Weights of a small GPT-style language model, trained from scratch on English Wikipedia: width 128, 4 heads of 32.
Each number is 500 + 40 x the weight over its row's rms, rounded and kept within 0 to 999. Layers, rows and columns count from 0. Numbers have three digits each. The size before them is the row's rms in percent of the matrix's.

# layer 6 attention value, 128x128, rms 0.326, rows 36-95, columns 64-127
086:509510486491538443481437484499485449556474514470444448440551455526487557479428521439408473485498484435472457482492490538563501443487444464501485540529507486499522583442483497440492449489491557
107:532493502501517498504442533579497541429496486511496504448519494513547556501595471432506550482532492458466480519476418464534585414470469530514585492461549542552475508532474531505537498539478483
111:522531520544544594455513565502503474470526469472473585483547484519442488537564527525508495509512534446467453514506459447547532476395500538542565468425539545487523516522482460503496421520466513
092:521534499507505398540479467491504438513503551493471528478503492454470502494508406589520452447533487461553481581479520507497483455485488414433532503491521503486572516485486623506533532493515472
082:499503522601548414474457469540513485510494533518515456459466486540514488500499506500565572460517484462424472478565536499440431498477516389494492493480456502453457481475507422559454449475479503
087:494553462526499535465479482551458443559448521520546505503528505501466504418540430551510582516523484506448438512486475515481466495506587552459506553477537524456468532471433525529522458432535586
101:554533490520497528529444505575440442550509504501522655510620495472536483521558495466413480428499513463518506551495469448452548541480482486501563541469446551563468426495518520559477494514515519
097:600548516473547497425502496593518521492530463474538580506493540471491458509489495516471488510456526455409480515419513437469535542475512545504484512475502564457492486498482488415446437487493486
089:530526551492502400545450447526500430436538512478492412560537448480516474460446484519506488542419535472571499541423543549526496468559504448491436481559503511504475440453523523559481483523553483
103:503423507495452451507516587484536594507563440521522448521582505482546450420494571455533537541435460467537530489470501534504466562472551554440446529489478473503508513496592521554483481462491561
092:531526532487505508534476439484517490486539533495502514502506484531488489393481485571517445491562535442477550465516511556456531526595495497429451486533468434448469460492545526465480520388538477
096:401496568524475455561487483515532491541554421439509545502442435539442480492441481466550519527496552490569496470436520525538475509540500476451510520582435512488545533470437498479475523494490408
101:484479557461517389469456532465467486502552497509570444603547546538492532446444530473538446497492562475474553601562546543527511512492546441488438479493507473544497509519539478461497535556483520
093:495464475517567453531508477551486526495492562506478532457504521412483456429423521484486552513510513494436434412505538490474508548509449542469512539417464551551486545430457508486584510506490440
114:528479461493506520487477524514483534423465507493512529487551535519526531590508504595465578514542494548453501490472474450497537530546529566577583508418489579514515528534483490461485473510505553
088:538449462481532512489452469481531497477516419476562531538462538523516487499541480446447510514501580517517514463486572515519496473493495480478443486573540533473478490467510516446490477433553510
088:505485573445520436473641423522493500470539478540528479499458537514509456498532560546433496501517503561535476497522465522532523440489510517470468543511450588498472588471536536470437544562541480
093:587536479507505544534528596502457565496552536525527518554492460533548544448510535547520522538535494545471528450533489456497468463437500507468505546459490455430541537479402483503521541480534480
095:516524466554465449575547566522569490522545485534505443463512532518603542519508498491458516422468446452504522566579497513448469490550515564416515519475494498494536520451462484477582433475562533
112:465468524458530496530523539456486466502462469497458351519433475468515507444440510509521452552431531511532600487561534530518450532510463515513445475565518456515470532546545490525500527437508486
097:487496503556553532497518439552488523475518508518496576502536493486506421561434470530503477491495478500494437505483515524541479428556472448528452505427529450437497458578493520495430523464539479
094:520466442452534518524568542506491439533570557474549507488505548499480559478527445461479492537499554443555531544538553403516475415496503553473495497468486533513472454491514512483474439493488574
097:448467492459587447526474477523483496485493543485491507483461461578504514488529456486587501490482555498506530511503534503558497483456444531493462457438460496496581529487552560540459510469461553
100:497521465520441432456424510451529480495605487496491501494517475512513472569486529459448458547512470466504470456481504577442534562508491538476550439484547441480473518498509471504443535512495477
094:497431479479543464627518507491517466480514506529564493523519446545572432516493472518462480537452511511534474537529530514480477490499497547454501522408517520524495464430501413416544554560450529
092:461427561405467512451568573499526492556465523515463456484515494479494513450471507541479521549506517406521541494507523562476565525543534431511511550498482456478496464486490532514571546543515518
105:453491525463516414517505528453524472520441473473491478488494501452520455470453485494515472585380482480550524525524515562499484489482468433430446465505422456434421500459489483575504528510503431
091:557420482487530569449456477533441535463534429548449557505462541494504498551491546509529504481540406536464535513502486448400484653476484531498549563494512499466510437491459487480485515498484499
101:510544454458585492550549501537497446579493542500506513477558556494515543499528562489470456520508481428485530507514485567545548550469484503526497509495514524470458468435523503440454433488520582
105:448560574503533459547436505517571473567499510486508491524502546481498479432501488515486531509455562606572483546528531505495464449511479494498537490441517469443478499456411492562509524490510488
114:513448448557514493547504503496488507499473456540503533506595454512444470552507417516482505474475464505524463515409438487512414484485468522551423440475507507526496498479462494487506519524550463
116:471468500503455494558516514440457491466459551524471480530472493516546429495537457435559525453516541466510523473526527534537478517489565562475428513502566515514468425489500464472497511513439458
103:495469500504567545483542484576535509496540455562469454492524492455470565447443488561507477558470571391478494452465541491494448447522511550425509551504491564544513435455533467533526502507456463
104:484524538543538496517479439551506539473507467440487497469531499521496612491525475509481489554516530506515509528519554460429547555505533469442552482540447437516541478507546517495414554521536565
117:447543510472448495518483457495518545481468512539549519590504545517431477445528468499457475443570568539405537477546506448458534549561555541458478460519572557524459448480544561531472470462518526
114:424500524509491539546468488483485552513416505467503450466544440427443558441534473502469458453564453497522501558585448489471559506551559473521514542492501518493475431446429482543501490444573540
108:523476429525505528503521456471575504535450510471553471537469457513522453524462540576463533541462543487408499565494504518530416514454494554499500507457439529518504498480524481482477518528499487
112:456486514521544450514545517478471460511517433484492534578490483538487413441446490521497447525512454549506526443542439543508461499413491469543474534556545438466452493515503537505502623475485509
105:539520508542527591526485530478489457552444517487485502460524468518423572554520572521543442583547441484549496460533453532584520525531461498520458524509495455462449536483564478534568537522492502
105:466489479505506440529511552510497519439575425554502580507502517495387515480473494447511526496518511505509482496522500534496519559520488509486443549462471482553491436548549588464508462528494570
108:532526516498523407447532420398469507564505514529451462513433532447464543423587532506462524498546488519483513530510481501522453461456463494471548529473512433472418488469473412507452528482484487
139:486531430522512462535442540567508518439487465534495474555515565523530495491470438503465542527504558492523506505477515545525435499553552502557508463537580517520483488531558508444472481556517448
104:557586492434489461523465421469415563543508507435459543545503463477460519524519549548550458558450505482485490527532454426470498508474539539508562523532459458466478526465518524567415561490443561
110:460456544517486524502503405495546477557457461446491500490491536559522444504492472459529502532471516503461497540540547488433482522468529549443559452544444478559505503476491485463596577508490479
105:509509521533417532516559526521545474586455529453472473509559468468441494507495545449515445492533497512543413492571488414522477466485476473532491519522519506479445489538499450551491587521461514
109:483471509529473482551437521491491513426465552473520485534529567454431503480501488564446497485533497466418474486475466538451514540437488469505540497484524500448398527473435552442571495603513442
108:477517554496509509499500501442468452475537528550535518473502464511489540514513561492499420513421508490473492456452482523516520575468495463505471494476528487457444543458481520527456561502490551
097:412498495439509453555488501578456527520501524490522453539538513538485442536505501539550514493480495554474470451458461522476526495502412531522569527435501491558519484543515447523482451455592439
111:423484447496567553479543501577477532440517454534511506537498529522511483422491447514506494508464601537448521496512470537547528511556553476536528515499491482538540463522498440462572566484471502
113:444474489514463493503520567512471483488469544502516458448486498560552559490509563465488536538556496478426433559505463528507568429527527479461484466582417486518513558514544495525468523575473528
103:502525518456464528489511526474489502507527454505546544516456506471419547543510546421503525458508502582538550586533566491497507541516548559483569552567464511413466404531490494546430454481471450
111:553582535524473472441526531536450515557540548425499515439440507533484517492553536511434494528535506487541450483560500464490556544502478444560523425482538434486499478534513541563514499502475489
095:508482520460573575554478532510465607534531504474535496490521491515548450553495580484502569478477543562558487505473526532494499488473473424463511527442533513518469491509482423451529493493531474
105:505463523512499438414529453562532461433523503527444554479456488489533453437477502494493513516469514518546536524496509535495506409478548549516527600519504518488498513492457586564486491497494518
117:522549475446536452494497510467449442487482508537397475444538582510517493525508491506480515586508556464492440443545485496514509535499410507459496486467531537469477552459521513502470543532495512
123:408393507496434471508496514495490558492538480424560501469454470481486515462498464485551472501518500428531590517478510470520483519506562479468507498605462532509493446533480521548503450477471441
096:522482460521511543421502554524469504514533482542575525529555484499542527614493522553523499478518547426431493518476487469483472525518521592559564540542484450493456505544504484479510533551533542
118:417477578492498524486507490533439502525497512465525479469490469517591577500496483537457512491524545537518485546516482512488577499519459481493466632566446509604475496455502500420514433554424453
112:485516457497543534464453479448563508491539605435425525503496465505499488482475491443483482523476492540564530559473453444491534531502569450485512457489500451469570462514514548501557492504468467
114:499504445509514519447557449498516470500573474469496479494495491450494475454483553557515524493415459486417541466570482549486506435469478541475526552485513514492511436478457502519475492561489509
# layer 6 attention output (transposed), 128x128, rms 0.313, rows 36-95, columns 64-127
087:512511489543453490521489424465506498460487553518492505401495510527555460445486477482466436518472470557573556537524450436491570441443579499470459491491497512504527491549492523511485511486515538
108:541501458533526499484462439476483526523499534530500569535522483487441500568617491479435503480520494552444463479567426451461529480519528521518501505500507485548510561580486520467459513474530459
105:581472484439484565463489484528524587504479540431605515521501486520453475521527469477408602537529480531462507513504529461469520497494559456498572477501514567464463473482510519471460502510447594
094:442552549566478457605471532474531486508564550489518509425509508495554503432504470556444477544417542512497515538474490467545478494563532504472467538499471475509531513521533523557476488560503448
082:438455548445529473558545520483517574472572521479498594397503535512495514518527491492513549455515528479445445537502510500548434437497451472479547470431463519477453539550573571497493535500454459
088:471514499466495495498488462533502572460475540497501524446494471518464547520503472552443506541567467445456562500508452552531575507575526524540509567547520501457545569591541532514446467534421517
095:573420438536550495483497490526528522543490595485501504495521488530479538508449536506448526507500473542457531482445432491476509400448441489514538436416484540502483518596484481482463581537506459
092:566501471509498508514519449515453491486378545536409506469440465493505521519503498511439512502537498508544391508573462480469487476415561514463539471515539564447554481479497557432559485509535511
092:429497457514456486504484488541570422544449488513383491535424483415483577538496589476523450499475532551547547511478540492621471509526509517452511500499493508503508489418540541550497516464522526
106:417523472471459463523562480488502484522458462530447431637467531469479471501435489404461472474426507524494486553503519558540478479467475474511471473511507477436470475494482495553506447546473531
094:474456501528498457522482545546516525457428492525484419509475555510515505462458510533506525530506489445509511528489460562434455477536565509553479506462511488535508532533431585541493593410522477
090:523501543514484449525537546449593428497435540488528463586468540455527438463496524458531474492526481528514445519498509495487422502568524529422526512470546517470464453507497491494530434435512506
098:466593473479506461508463466401473493504512558495479464502543521475487522543484560544509460477383509468595528498546507545482452513471540516534502481477498453491489395529560468540478537412540499
086:545513560538466553507452486469433549504461498445493509518499480524546476574539503488578474476504431465485587474475533485473565432483530588563502533540541471481456469470509595492523487516522511
112:625493434545532582456455506563490606471464467488533624522558464504490497481507514503442441435507481548482492467568479489476539475474480515532508508519455511511432505574446509464581525555541477
100:500461498504501476556498521535506511429431580464462455405576483447454512465568540535497532525495480539485511503534477528467430431527482507552415521478450472540481523508453517515551501536502471
090:515455513584501497521476484536443547484486453473575489445579482489523469534559547547595479519534503517529526546559486614517511432552554504458478499488505527492512569566441503504560511391484548
090:445506586495514510463447457547535520517430449465507480526531561485485503464412427461544524508535553485488533467538502543481537513488523470466489457439574496484480448510513482516538509565498482
093:481527487501476524512507482422506427536539495508508517525535494528482480509503498447494482508456534465524427569502487527565535507563474449450520475421506433482554446543584544521508562569554534
110:405549509527460491512534459457508472537521492511471482523484529509555466545450521485587472505453479491550509569485536576517530506491526441462452445524478508521471521470543468515475507495465523
101:503518491531488525505512540508523545473408533461488499443549504546498525439496492439474448516627489513455485468462543492515507546495467529573554524509533544498512485494520486488442445440407520
094:543609549531528530516471525500491457512408477534547481522494496551442497497504581577474555552519474469477539540495476474480485455445472466537524459460483523546428544520459524483505548428487557
096:521544559531495512520543504467534444545512461504459612475553644487523533504524538518521474484492509513554457545433455451460543454486521456491521437571516522513487441539566585499505498454513464
095:486470528471536491470548515534491588564427521479560449498516521534464515453488484491546541484521548531479586525513538474497455548453558444532494459479549494432504457527521506455560502512537457
090:455510469494500494449473470498455507515533455502455527586483491458410463448506503554519533485494474481551532518482446593544467453481454536559536471515501507497448442499560510444477524521436528
095:439519521474498444537439462508430469467551454517505475508457470449550524620455487435493422474489499541540513570481477489507516550492498525459522542521501473492579455445534449478421519552471523
098:459473535510511450488473479451513482490495487430501417567468500546521582437457507501537456515465493502551533541474454539565453458499534513470450474490457537560456576473559531513531527539529488
089:569482505516524550534486411634528498509496478509493484637531477601517506456482454492481520472492466519442480477503525522456534498483536502515450494448540514497554437484486501524532479480541456
102:467504495481521504443359562474506461472504542514491447498457564476514493519507549536530516467421505412431524516431537561486564520491488534557533472500511499493487508491531446517431551508509503
117:469503561515474464512464518428495469511523571480565493479591437470516530417579504473494422527468496511469445513571538519521570534539457501533494517461435478482523530422428508519538481493492439
115:483443527517497448571541515491430497429468506559498486605475523523519552477548478488519406505414516513483511503454495492558471454434514553530531426420507497559536520562492572488559520535519521
112:477490552420484554553477514463495474477502395493513527462573510512513526458437467469515593558568526503477447487482480528515513484488433493546507496551538452529524433519526505569447485497511541
109:452453470536509552455404525534491527530605504499563473499553478528535526473528459497544482583523532436403495497440512503488523566428434538473542527495508599508480520490504428558479501514500493
112:483430506511464522458523496451470527520529574435466439303520500446500503531517493493574523508522513489520543504486524520510515515477530468473525507568502524480607528461548517549434460519500568
121:528509477471437514523580449441531521492465484496489585559442526488505495481500477519517608527508529538541502493481483480528516523624507514528543528491577565546523443510476528513390544549489543
123:503536481591468533516473451457520532461541434464531499548466530451519643501538469559494403491549534549525511502528527476510550509496528559494550504618488503531561472473555479460450480480529472
111:457434473529442526593531536497463479562569513464598470470514461531472512557526516516483487510457533562483511547513458489394483466531456502510469451435467476529535506527443469541468514509552567
112:463495544541516465498505465532536541515523467476509496507521477511475524539501546495514538484496539493496515528555435486490445535494494463577507490503489433479458503481457563486509517437556449
112:477557506531589522455448509509469482547472457479548547529447561482535546514565518559546469532515452437526500554488495525493453526516482498443459462484542452507441465533536481458524536481516528
109:481550510522448506445478531548507540455531410497444571499447437524424581572419475471538573577479518486520486436490447525544445527577507537471483474480469497523488485550479537522516509474560530
114:502583469517472463523501510467450504536470530551448524516465504466407481401494525516533504444541547570451433542502507541473490470453386525454499520530431479505457502443522501526504490529521504
138:489506501452519450524501509496475484463549523472494382651555511539552551492369494533452542517390513479459534598451491509474485515465539540506514540472540512469481497548424489534469473462490512
106:374525518531479496581496515490473501453549504506440477491472518475486450451507502516476504458538518448526524505526465510512531582489456458501486481540444456442536506458522479462413531484483529
114:433538541604565531497536500535481553507428526458502435443478498506477415469514475517498540460506535501528393476543511491493441471463555527514504458538457555469479416422555487525522535423598545
116:471570490471421475516449512492482436473515514500451555523550497459565550579601506511542453517598529516561517555576517497520434470467456580473444466581479535497441520503464469509573547456511547
115:497461478536520559502475543505530510495449523441477472537538549488526512397509488544471533519440538543448451432518506467518544506588497484514522505583552518483409481484476473469599444516543568
120:441488516446514491459514478562505527566493510510520463485553592485486503503509518518457451467471517529485483483507519540441487561540483440473500452575522532442493602538510501529542519523417488
103:479494557547495508489517538511497516462479502475506437485533517552489487477530454473512467535461547580545474471510450511486472504550504497538517520608563517510493491583433557593492567548523449
114:494492476583457598381519396484492478537524449481537531589590467550493537498499483441505514502452538466477528485500480518498521483512515476550522531527482516522537516463520472510491469510513488
112:465438481531568473495486511501519453476507418519454470355521486489537561594529563537531465509589498522525474544555536478509415468523514464517555500569542422473514543492496481486511416528511482
106:479454509459484485541498483488525493460555482506536493493544498490472537543537486536526630455546492503443526509508505539428481573586527537550470459469524442447590537492506480415485512456463464
111:549541474499505465475527511526550428537497537534505517304456526501505488460498481529478502521501541513537576446469553501496545537493548516427524461477463523433470487465494479508522534434451478
105:536515479480503521464539554565551535598486527438479517580543542513529518536581473468602528513457489492499514477468466490455529438525517445494495457507542562532542487492499502505551499512469565
099:537488533497505497503464492532508552489502441455492525328488460526463480526429491524468425411512476497483498514502444503527535448476470512608485548610489486538544524524491505511535509503480528
116:453485456445529437521490571458535521467500567498501546451540605501449494462445516543510483516542535439534521455492452498475543570488397470546463483439486596476434550483494458503481481529426563
120:521464477506461503531484438477500569505583434474513490469426491538543486586519495497555478497618501523452478555467476401522468488513539524508540504497471550527445491515517467480460414479501510
102:548470448500483550467474496472444448456501559520564382580548506530515521527509496515459507515584530471480378525514477507408488493445575477456508520535509529527433541445500481458495511496535484
111:514530533511462470522515514562534481474511470454607520444470482531528530507428499496498530548591515584445538522483494561527574518473528534500496512572483511570518526415531490467512498523534499
121:453569530514518478519509380482577530513460561454467499415432524523542499458540574464421485494460461460451562505489486534488564503468516506555502540488468528522517501499426477491477507467547491
114:514585494515443478532493528558469466550506507478501465432581480451422487514442469538407466507502509521442552546508456472460532433494460512581486497495457475546502501427538487521505496534500549
# layer 6 attention query, 128x128, rms 0.295, rows 64-110, columns 64-127
121:543486471456488441574551556487493540500518540516551484496473465503475445464522463527554511456558480554494460489516522551370538494543527478530451474502512465498538554553423513450443527486517453
103:516494512483448514521520504513453555542533478517550567513581401507481545549508481492585530543465476488527517468536524529466525411458493489569497445484512493545582576522416504473453510502460447
112:516485504377409491551444505485512464478510463545492534452532471493476538517483501496559461466563504454514481467480513564453462517528509505537473458562527455575501482520547480497463471464482540
111:519532528451539539524509549506432494460498549574557529421479475542475520541510430474535441550515527486537462481511517527450488495508538507488502475507548545506442484558472505506423523517480506
104:511496500588517518445457541505523478549466534494501500508521509416458498481534540489503506477439454504551549449493403447570512494517502474477523557478445482463490479466515576540556471542463544
096:455505517474556461474512519566527489440419488447580448385576526471494512471514463482485464495482525487475504436463548485513462526424423524483545532478422509476486529528556408540496476523476455
110:556553523525524519488526475480510545484479474487488475560481505482522491503454510442470527467426545503515487517556492479560557478487423519442470486413404521469450419516514417506579521548618549
105:549441487532530490469505442477523453509448385508421492515536511469543501561524488560548509519466504523471549570493495420569520506564487533542492495470476502421503460490491499545524532467494523
090:471522503534485467448507471464600448541463449470501488559485470521510487473439428525464510519474459567438528499476445444580525435478539528409431515483506530485478489528483379507475528511570464
094:549561480554440514544544476503486458478507427569497474468571475502536466530570480510522520543474434584567530503477461414464466428480503516480537545514503513578514466454477489527556455492566474
090:474478515508584531512541544497491511511538494474552534516409513488479519519501442408537511520534524498534517487498449474551484486482486482474551513531457511507549522535567488455447420533646556
108:567542470536520523518544484530521459457536424440555482519459482573513556481512446490520583543440498481507500577414496460546492484501529580472532519466523598518496492529505514439476464459586487
086:474473464548521561544527564506504420521577495533436471464468483513551444406509468495466485457518501484461577474444507445568518513484468518479540517516508517491490441500480454549522492512552491
101:485498565518557512524480544557439427438517477419537490477506491529479515465453535502493469538532428485514554460517441464479480494432450480496521508470533479493574519450491479541539465551514531
090:440437513557513494539547529516525523497488536553432448440407507428503520496560483502501511485498541500492483501526506485450553511547615577555498518473525494515474487515474492523470456470493454
094:508473539461531443458470515491527497528500466474501494496540519500454468482467540539514584534541456453528544581504503516546456450494518553540474496499492478452553540512549519451530551472487550
093:588498495523485563534417533463475481515462488488438475445443458467485451454501467537431510477508498593560560459460453469490539526513536442438482543539437484523451549514502460470495465434536460
088:545494498509504465519521498500550501513511522575533488542469500465512545470496487508454530448432571514461494537507476466539577506524532477451461495511509470450494493462565567494531500490503582
089:495495495504450468490557516487544586520463520500547493468597442530419512471547553469562450503455467485526409498500472512512496447554529489539396476484429519470516534514459513460506546529450554
091:475457527521544516454483507519563549511519510482515446602545540521506554512515475491485520531417557443504517529503483518504515467515509481547528562464543536476507508482508515520571512546484474
095:544530554485542507475433538517539464477464492519533530544477535423491465513513517545564518529495426505550479452492490483521526504512527485561480414440454513428440498505535468498492548523413495
098:550483492412415471548544527498535451455457491472502487475565409527481494485492479497516476563543496470562527447538511488448464550483558577554551494545575480518482462502499487538451440472483515
084:538492416488489516449547513535496479531485449565492482461608491530477430575467494605513511494539535511570560536518483527558478493532552493455494473507538561427458479537517485444550534592529513
098:472498458421459529502464503509461453484496577466517489493487454531523493540520469451539459488579532484430467540510439566435429506435534468517512589596553486544494515500484471493446542436450494
104:491450533550487547470405560536562542520550526469564439471516506475439529536490466553508463546512463520504497513558466469538491522537469517493458614460467520473521546503487441551553458559515483
084:549532548433520517518486517518503465557500564514524466562492540562493531546478563480484522503484532463507475515531469446476513576497531553541542450493495464465503470541453528476452557530452564
098:512520460517519533550500585466447552474477520444548531467550483449536544492496465461549475548502480463467444474548525523489500425451481495566538504436550489493539506470481503454498461574497551
085:519519509476511490499527443447520468536511504482582527548502481423495577603531452523514461480449428501537620505461497564519468475492566462464476383460470460512546512506450475538552461520466407
099:458597536510474468539450532487481526520476525514520522455521441484439542510560517523531536458549495500476449464558486488474482447491391507560464471539445455485469522539488525536495497514468540
088:471519536416565443447486437519511417466521502509523504581474545531490470483503503575476509525450468486509497442455515513488506465446498497530527474448514474410458465506493513497519502453423488
089:521463463448457506551551431451551442481455523530463478521463601564495410486523534485457535487538509549443531573462461529504498593500494499511527480475559494488532474478545461462502473469519493
088:492434483541496565467540473473436423481516483460567498487471502509509537508508443508491494488559513473490516544453563488485520539541519573439511465482536507485471526495508395520436489478510480
096:461420547497459538540561513496523484493496489535528485523463479569502477524506482511471504466526527497448485521426502501410472459484595475492501549486455429521498461518444494575547423538462450
076:487490553540467537543454524496512549493436505561501524471507515583494550481552462470582532511555522547480455525512510467453540444615494439546516481466504539512471451457399489539442501516512463
082:501482454507500513484541504463546479457517471516490508532424491525463509474514533515487516459546490417617525409490461482557442503511474534434539491513503519513536462448518515450560506452491548
095:475528511482438538501484538533485486501522542526523529542502573504511528472512476541574494524537454497526496461441529513430471433544506528526575481562565526487508546530464503500462491452509490
090:501515551516465518450434510526510491552529548526573511458499492476382468465440459513531439526540597494433503520513589525483477455479516545505457561591447515489477467517497528490514469569520504
097:505516513571552501471553520512473465431459492462512460514590463464539489487545602572538545483433404516496524437514420501551515496465437532472509481441533525491506562446528499528482560562479470
117:486511559468460502496527542483511544499495535442590513430566528504509511483502464451553468530479503553529538526472485510471451528494566406531528500520500521445422503510507579443439495535532524
104:489539418501465434550459477472534421511418581519522523567458577431532468464483497478540518499552453524567500469489514575486516525522539525510458440506486483550505518524520442459496524474517504
100:546496503403560554482451481536418459507503556530580466462533465480521485440483499547496467518496517538501525461530455512494407513515471489532480498569446505486424483445446500474513485474561509
103:553483468527453452488462496439536425534549550489534555472515504530523426483465518527521505421554422472554460485482508457521533506475513448495508476497502531524494527409451590500432510431471557
104:504491565502451469501483582621456472515504493523575476490471487526558478561467450517527464439495492514508468510487457487439525436488532483528490497560472494484473521556472422588536494500501505
098:496512518506504409521436522467446488486497433551579486554518519486446544474519543529507494454507533464427462488534518494408466466427446456492533511476538463455512590427452477460482504403395500
113:492495514531526499477434508561462514489496494557455546498454470523413541454539466417459486541472455554588480465508469492538471538538478468528425543582494440573522476551557484505562523515438540
096:502554501515517473459529507503477481414493561550508527482511473509484531480459498632430502533540509487558517462571459511438547444521484503506497459534477490517590489551525439526508510468531512
100:432526483483513483477497466563580526484466491508535484513510573494470515458467547511524535495513517525510505468509528511455501531434540494536459457586481514485500486403430489469578493499502500
# layer 6 attention key, 128x128, rms 0.299, rows 64-110, columns 64-127
072:466492464461485481493526466539495560469480607444539469430516456538450504498472475483543404503431504457512498509568501500493437491479466516482527507537464579540539491469421516542495511523514524
111:433489474438437510457484519522466543436544602477509530457524456517409496503482470460494448477544491503508495508538493516467450483564578551484459489543492487558531481563455520516435427555451520
106:481498474503495498512560410537421437499564564571533443510461447625505488485525482455501493497486533544440503421471582535445415470504465589549548476532523527567588519546488473517452531493483470
115:452435481461518492542516485538438501505473578433533538443541443527469464468491504543564440573556495509478447448467539572430419485465455486532536476599503454570549504543462502484445429500494538
108:505449503496507531520454581506546549412472464534479467572485519520528536519480515497474525449501562536486481576507511451541537522502450480501455490552462528451464533494515487495572565550563463
089:496513471537423506540542563434472472495544506495492518486510524538510521510535442538428504444560524413471448515529548534529509488566544558476486425517558455453514459509547519473505515568514489
098:523514526592496491438495493434559502528436444486476495500526520454539572575507509505512546469487490534452542548513533469501525521562498479446553491471541510470461508486567476478470520446440461
094:547534521503498473475456545456466491479478533496505486516464548434528549529500505463478594539482472534506521535541436469512484518511581478399442526493486567499531526482462494494538454592575458
115:543491534531528479422544542517479479532520457502456480568477493480536414557534541463453519492504479483556549551528473467537462551491441474496484578451468539470434526470534464487582557515497456
088:498528510549468496455444532518461517496496495481468456452478509518497551518498515474494571441485570475479490536525501466522486487483422469588495413490543476475528565507525474499532577506515557
086:520533477513508420519518507444528501501468463527455483559586395528503522536504527525559461504507476580442476481490476486508519494515440469497512551452507429542452542467480504463540533532436485
098:467550474490531509445545499431525410510500505549478446509484542491543469532463557524522448477482477537539525552438516472515528478460507484466476503463507479509499473454430490547521566493533527
089:520526533429511481475463515469465501474513504429481493520509449506431524529481482498516508561494466527569434557513501538438473511521510519464485530531451434584525599466537527520508470533414464
104:468528457457475581528420516520495525548505490515533507462458453445472528465579456485500536524572567460539498460489487468483569474594544533509478572553512464578443486506503501524500509499477493
095:488462505405477560484499501509527545500438484404556496518516443512469567486565479554495493460523462520494552591518482459506513495502533413430525412479512489498517462457514578593518545540471523
096:486497457443529492559459476540527484494524529537428454525504572445545541452561497512553491468465479496562482508485559498533463462533490455480504552415583486503503588509527489422490615559486457
118:471439486461446478542498508524480518514480543525572508415546414566451501462491504534543501557549535482494479424429556558448509515505532505472510555575536535570557537539497543458461462517529499
091:516488528488507528497597481487498557436451557448507493456510418507503506462503530513578486533459410553529562502513557495461486444474508535467542501512490561457504563480453530481454572461519463
108:473532488509402510541511518517521512447485564481552537483505406559436469500484506486545508560454563489495465572472518470451460470507590517535462481513519471541553552548451574539521547508542506
085:507416483511524445490465527536542504554531509630510522517487448525579482443529550412458519509483532504488484467452471497531482450496580465429471568473454527483543525515433548491525555441499516
102:527487467568496481522497538486509508478452420509521499501479510542546444474546553577474570493540547466526568553477563485554576534483503469481496561549466502472462508467514451438556500434515486
103:551474479509505460479522481514494537486517598499477545420451426472450511489480526534478445548557516491454459463504536538475512509528495481500497537566518498531550505511455531569487481481477560
101:506544545394482472472488484517531481538463496455545564428414440554453537479559487530503481587573513439511462502478516538444497515491502475522522481553503429556542497552534538530440521435476505
115:459527524473489496448490433527477485511546570519518507386540491500450511483475553518491417535541482499525534463492587546504477531521501509560480472544531514491480460542496524524442485530494545
093:498504431534529425580578527503390412481454485542511472462522435471500443578468559496524502569547438489469513521468485581498488467510489516540519460512518489484506506482526451490544565440541456
092:494502503531497557459615493594522518472545456493552522475480534501453564440528456556471438576488515497483491470449513583510442467540494489520483458480569528469533472479540555389495460502534507
088:499516597505512472514493505530476478532510529507511440574533446538486486532491526564552537462493597545472528504427502551530524553534518473463544521507505421525521525563482558614512460530600422
091:508508506457513501508509473544452509534597465499492482596442509517509564532492511508498535453460484515490461521535456533504556403480501501514522553481531523501444487529476480544449536455464518
099:506471564458539510521425486471458500491431490422497561526543593482499424482504484491460473491538481513524446477446461484441575515548537487492500491541503472555491497550469483473456530507502503
097:521464483495496549552544531577505514491438550509434480478475430512586526525492506423379557533435538521517460496506460541461485493487420553517467496487461560539514559550445505432452532427518461
085:459552459540541561469512537489495517528502530499523527518458537504505518534444470533528553433442549508486521496550488470626474490515468456460453525508445468553550520511551511561505508500463468
104:524534492468486435508484479472539513470410541522514510510467583477494416494456479483491491558478509422528458499463430520505411537543483525506509480493512462480493524515529558469575437414459501
089:495554490469477559463526494467476487507538500538583488484493507516490505514500461448474450489541517500507465448455443512422469479531547578490502529552586490501554473512456506548511534598446540
088:489540526413442494498520506481487516553490566518610429462470571468490484435505472443539500442468568470531491476573390537513501566496495584473479513501472551503503571533476425490504523466553553
073:468459492562500508489487536507551481531436454508506515443469538511535540475530491515497482540443558471489473547463565486479442529531454534537504438452527494503484467521419440481515535513521506
097:435543499413479479525514582506518533556482533540563496488467511463457520500562522500522484406475585482601470524387492507452455505487499494527503526517511479540527529524451497600468548450501460
091:481478489465522447500466464504470474493546520571536513543511444544530548432492512546585428468405492525442456509497572461475419504495489454534482520506524494524551537512499400528505516428458507
096:537533448493491429505428511505603487508457461525519493504446473488559556547550548482426518512528487438544434561495526482515473515554453499491470491473522448522547466460541482548442423508495463
101:455483500456605419516541553535544524535471569506532507485555416549544457523516491487470481452460467473531497526417468568513484496409480544561470480450543470465536507512500551480548513529448540
109:480499531461561498454526542575505529513502523550526522477467460535484530449488447548515487531492515496481555468518502419524554516467479397502481543527482521497445551480459542517469387496514446
103:447479413510506478480514567490520535492528528509483560532439531470439520439488527554461424487495422540525465469462529461437534486498437399473547505490485477448548481536494488492425544443440453
111:468382489510453463483475498587537484498531550461485509529545537474457471492499523519479485532519464484576628521514466478444500467555440499555460544524508449465499474504494532411423457521463449
096:505495497451444573552575481495536537412462528505574479543526550554504515555530541462506522491577489492503509467515483478517472512462527466531525540540531593541481523478489536491486470550525537
111:567472436560481502538465525521457486451483510471507488366463445424543510516520536464544490518519529507500450517511570514490496437550452477450495539507522493553592540476539435549524498571458413
106:503527575472546479478552510531514512439458453472549510524465498494528466409560491496475541470541584537560498486479464499505472589482551500537522490531469539467415507526458510474510535481501487
113:493420550550550531541491485551543530539484504492450529529516463505483420484506526584488530495479552410466464523460498487537507525447522494445472479405474472531488514507488434475500564476493472
101:442507490546513455537466465557529510560484510536548474500458465438460540511457529497538494478527531424484451514556410529592545511531473520504539534524481454484596378501485421543523489500504514